Weights of a small GPT-style language model, trained from scratch on English Wikipedia.
Size: 11 layers, width 256, 6 heads of 32, MLP 1024 squared ReLU.
Each number is 500 + 50 x the weight over its row's rms, rounded and kept within 0 to 999. Layers, rows and columns count from 0. Numbers have three digits each. The size before them is the row's rms in percent of the matrix's.

# down: layer 2 MLP down (transposed), 1024x256, rms 0.0161, rows 984-989, columns 0-255
# up: layer 2 MLP up, 1024x256, rms 0.0707, rows 985-989, columns 0-255
down984 103:550531460506535471506472450473490575437495485551450493470647525513521590446447469544466534533377598578577541540554529510493600427458434475601465520523509453459497556516517515471554412605476439481526576525430472519543568489538559545499519537442497389536590479444523427551516482438522541533457568575509423535522533568513526556493629515568415513592556496444428525515457460462486546583422523501450486467420485541465498522442468518541342499453525515649513519475479494436567488493454473563558536444446446525513459487560513522544554507504589501476491514519520511461516504422482524556469494435576532472499547417523503490445490570445488482486471519426543534527453466613556499490419448516440503461460493539567411448457547439529502428573469534507489439450493475522387436497425494
up985 100:527558483457641462576603568506453516456532537595466522555538534488544454506538493551552483482494495565563486436536463526625598616527477460574630503557444527474502534503532482573468583496507484457528438416471424410417431547426526518555602566544529538463535518535385520478472523462492531528487524542488399507422458584527543510449574464450468456421437468478471427485509429496598587550497532534454553549506573525456419529457485417494522478463471535567463557490511546531538399478555537449516448467541472469535485464470480508600485516533527494573544521476472469491484526498523471502409473471506421613491468536446496453476464480511536431549457402430540538522543484519502482517568513534384457581431500520494469537502458497519511591505543446429582434438430406552506546511477432
down985 098:484577467508490448481515473475458495565479446576466520524522512478410528418486449557521509562426424582592422588435539564473448437517517510504484577494492518430479465513598469497478606500422465455491470533494585485550470453513546573587481434549586690525617480472484579530567531510420462564458415424589516564406503523471528543484540465458446499515408487512485509526473380475505550487529549493495503557617544588487444527465461540609508472517446501567478532425515555493501475473447336509491498476469450543575527493496452534410434437542502483532500547494530489529498541547449491477442441516418468414492468389506523603544529460512496427555573501470495486547452597509457500537466520432555557483488482489502530490455512506509438505435576445494512406569524497523492455530479502
up986 086:504516521418512471538557486475502495532578496434423476579445481549545482585476558417493481542478512563558487444543439477440503482451433458508496555497464442523499508493477444471511518505526424453521390546591499447467574462470499543502543435427482466466542525484478464514514560402554569487495615524493500559518449536452558527514522510608609474469479563527526531560534453545488499604476489507424396493559543475494492541457540524526498484531606562499587516523434522583502403569597543528494487491555461476571556454497503365539483511524494503552505443469481492441523548532578535467482460436541568452513425478474484472446447454460589511628531502548448588484491483499439420595627514595568415495489406497384511604476535584562436542455458439505571470553556446489516506534519404
down986 092:541506489510501434493501444491464463506480479493439436592491484478539483452495532426457408575430527511570434444542570439568464534516542513547479543455508476484500516507519493421596413507519479511377445493512472527471497491409493520608520434535575497508501505466478529500489430505476397481486585607485417509568393415500413550520516530504472439500500424488538520418555483444502476453542524459551572458556593473577543519445500479421464419531411534451618446509496414469525448476531484527451519459437547505612496516505451472420528559498548539412506428445557515461482645454453490551452396517518626548540493476562566540491504452496564406480553493451469574524547427470557418481440455510597472559466503542482519505477546455467503390507518478465522561484431490406525557456582457
up987 115:530422558492551508478523461484525509538500472494516506456521543456502489521616492520411497482582608491425412555514535420462553532570608474465482500372530583505530487487504432474570471591523460506505454481449535435517492528522387573442459513534586532448520544553500501493450493519465420500444538521366597512530554552507574481522416539508442406503550522547464512500464517416520503524512464636489468553423530555622479519458440548499429625426484566512490543494423437483489467570431502499439514475547558489456520502526491483544473350585384560434580468526455494504545508604489513524462490435536496534513498542541468453546490572518526471453494434482489488435502453548493498479564624521533502568482534525571409530540563592522480430458552490492507410530528577536538472516505445
down987 105:449491440416567529622558510514453537526524593504486462412546397565458486496508505470513490437538507459498528539574402560449518466575483433507462494426543490432512516577452522546504492570567513517529573488500525576540463492531473501517476457499513578464571469429459518483510506470514508527530498468558528364431595459536523494451426525484508434524459502599474645482584496578449574481541526528535571564480604448488532536447600590523531465537490535482516531493533522600489545556465394463577512431480471503532512583507489561515492506417465479452526424469419442488530547513515472432427436414490485441394484602504584432501607518449540475567494546526496492508459521363456548626486469538561481534530497484464477500588546453572505492562470566480529567516533508591476504479455436
up988 097:402506582469469473597524575496437516503456497464466528509621432450540480531469525542452573560438565482606458500475420416475495508522524434465492478494516562463437620506522519471553479464546535448592500490461533451489554408547526497530499471480467531482442578469491462481593497585445503471465493500532515541511548516522466578572533481581512538564501508522469512548484526451496462435580563537476617509564504616498461489478567516562542511452491547542448485514443478548492440398500471465422477549520376552508444537423523542488535509474503476499519419529437438584422595513540532465471526429478530455563495463518552434576364418555459475519529477531432571499376501494527560571526465477483513379491506578415536484523424513474488374475461509467475558474483517511498618632464490
down988 102:483426492524487488515440519468419482419459519482513595442564482457450613476520442486486341519509571507470448545468529538447453467564452529478499565542504407498468590448485493502496555482560452500437407540578538459528514528419406575469491535558506442508495496464545529508502450457580588487479475497462449541434499562460452539507609590491450432443463536498553441516575411563531499536490521534551485531474457489448507492460473606438569607490496542468531552542414449463425568519536511557439472483453557422439547421467495483495484551524524458505456470592426572509499511523490579572504576527481416526554452529520516596475543536525495512455531468513569497573510511507506466465434427523518451534475493524473486490478452396478504554533515507459361443623571390381556381520537484
up989 109:471518518471488510511592453452603530390407531427557568599517511396500405472509596487466544555518535542498481544481395499563460594488528439496398449425535443571581445492486545485480560461488484464506541486458501428508461450514359500526455498412540494479430540450444478467579570584459516474468482541384522467536453504544486511463469512457500522493523491569451461476480514462488517576498503507451537651443526429527482497587497506496533494545405422440545541491527555438509434533532496505398509447471545446493448412503511534518567414472434521476483537592535484555551541545419541475455563545493481506482554520490439465482468634488436499411477530395619500433518545464544479547488545438528483481478439595524591504529532462590520436449475466515521529543510421481454476442444539
down989 107:471558527473409438418556539556490430489511546495560468612530478479557430556559465510442529608461529517457513557544558498567473536501531510530420606520451489525574525572455417494628485434465583554408564437612526457423524527527468529489548564438556503374553538406575498621479554489535524520585491445522540426549490445476513505538482560436451513475511518535462538451519416460572467436454470545405497584482638545539492447517445492516472444468487550489562595535531476530571447524456508538507510479496412471512497405468542550475413437527564417512431460611448532515499520529523589534594509529509488470472453442504539527525490539541528521489495496485543478461537579557576485559503458526439502505429506575478555572489477513439517419518481510578496535569479536482481419565471488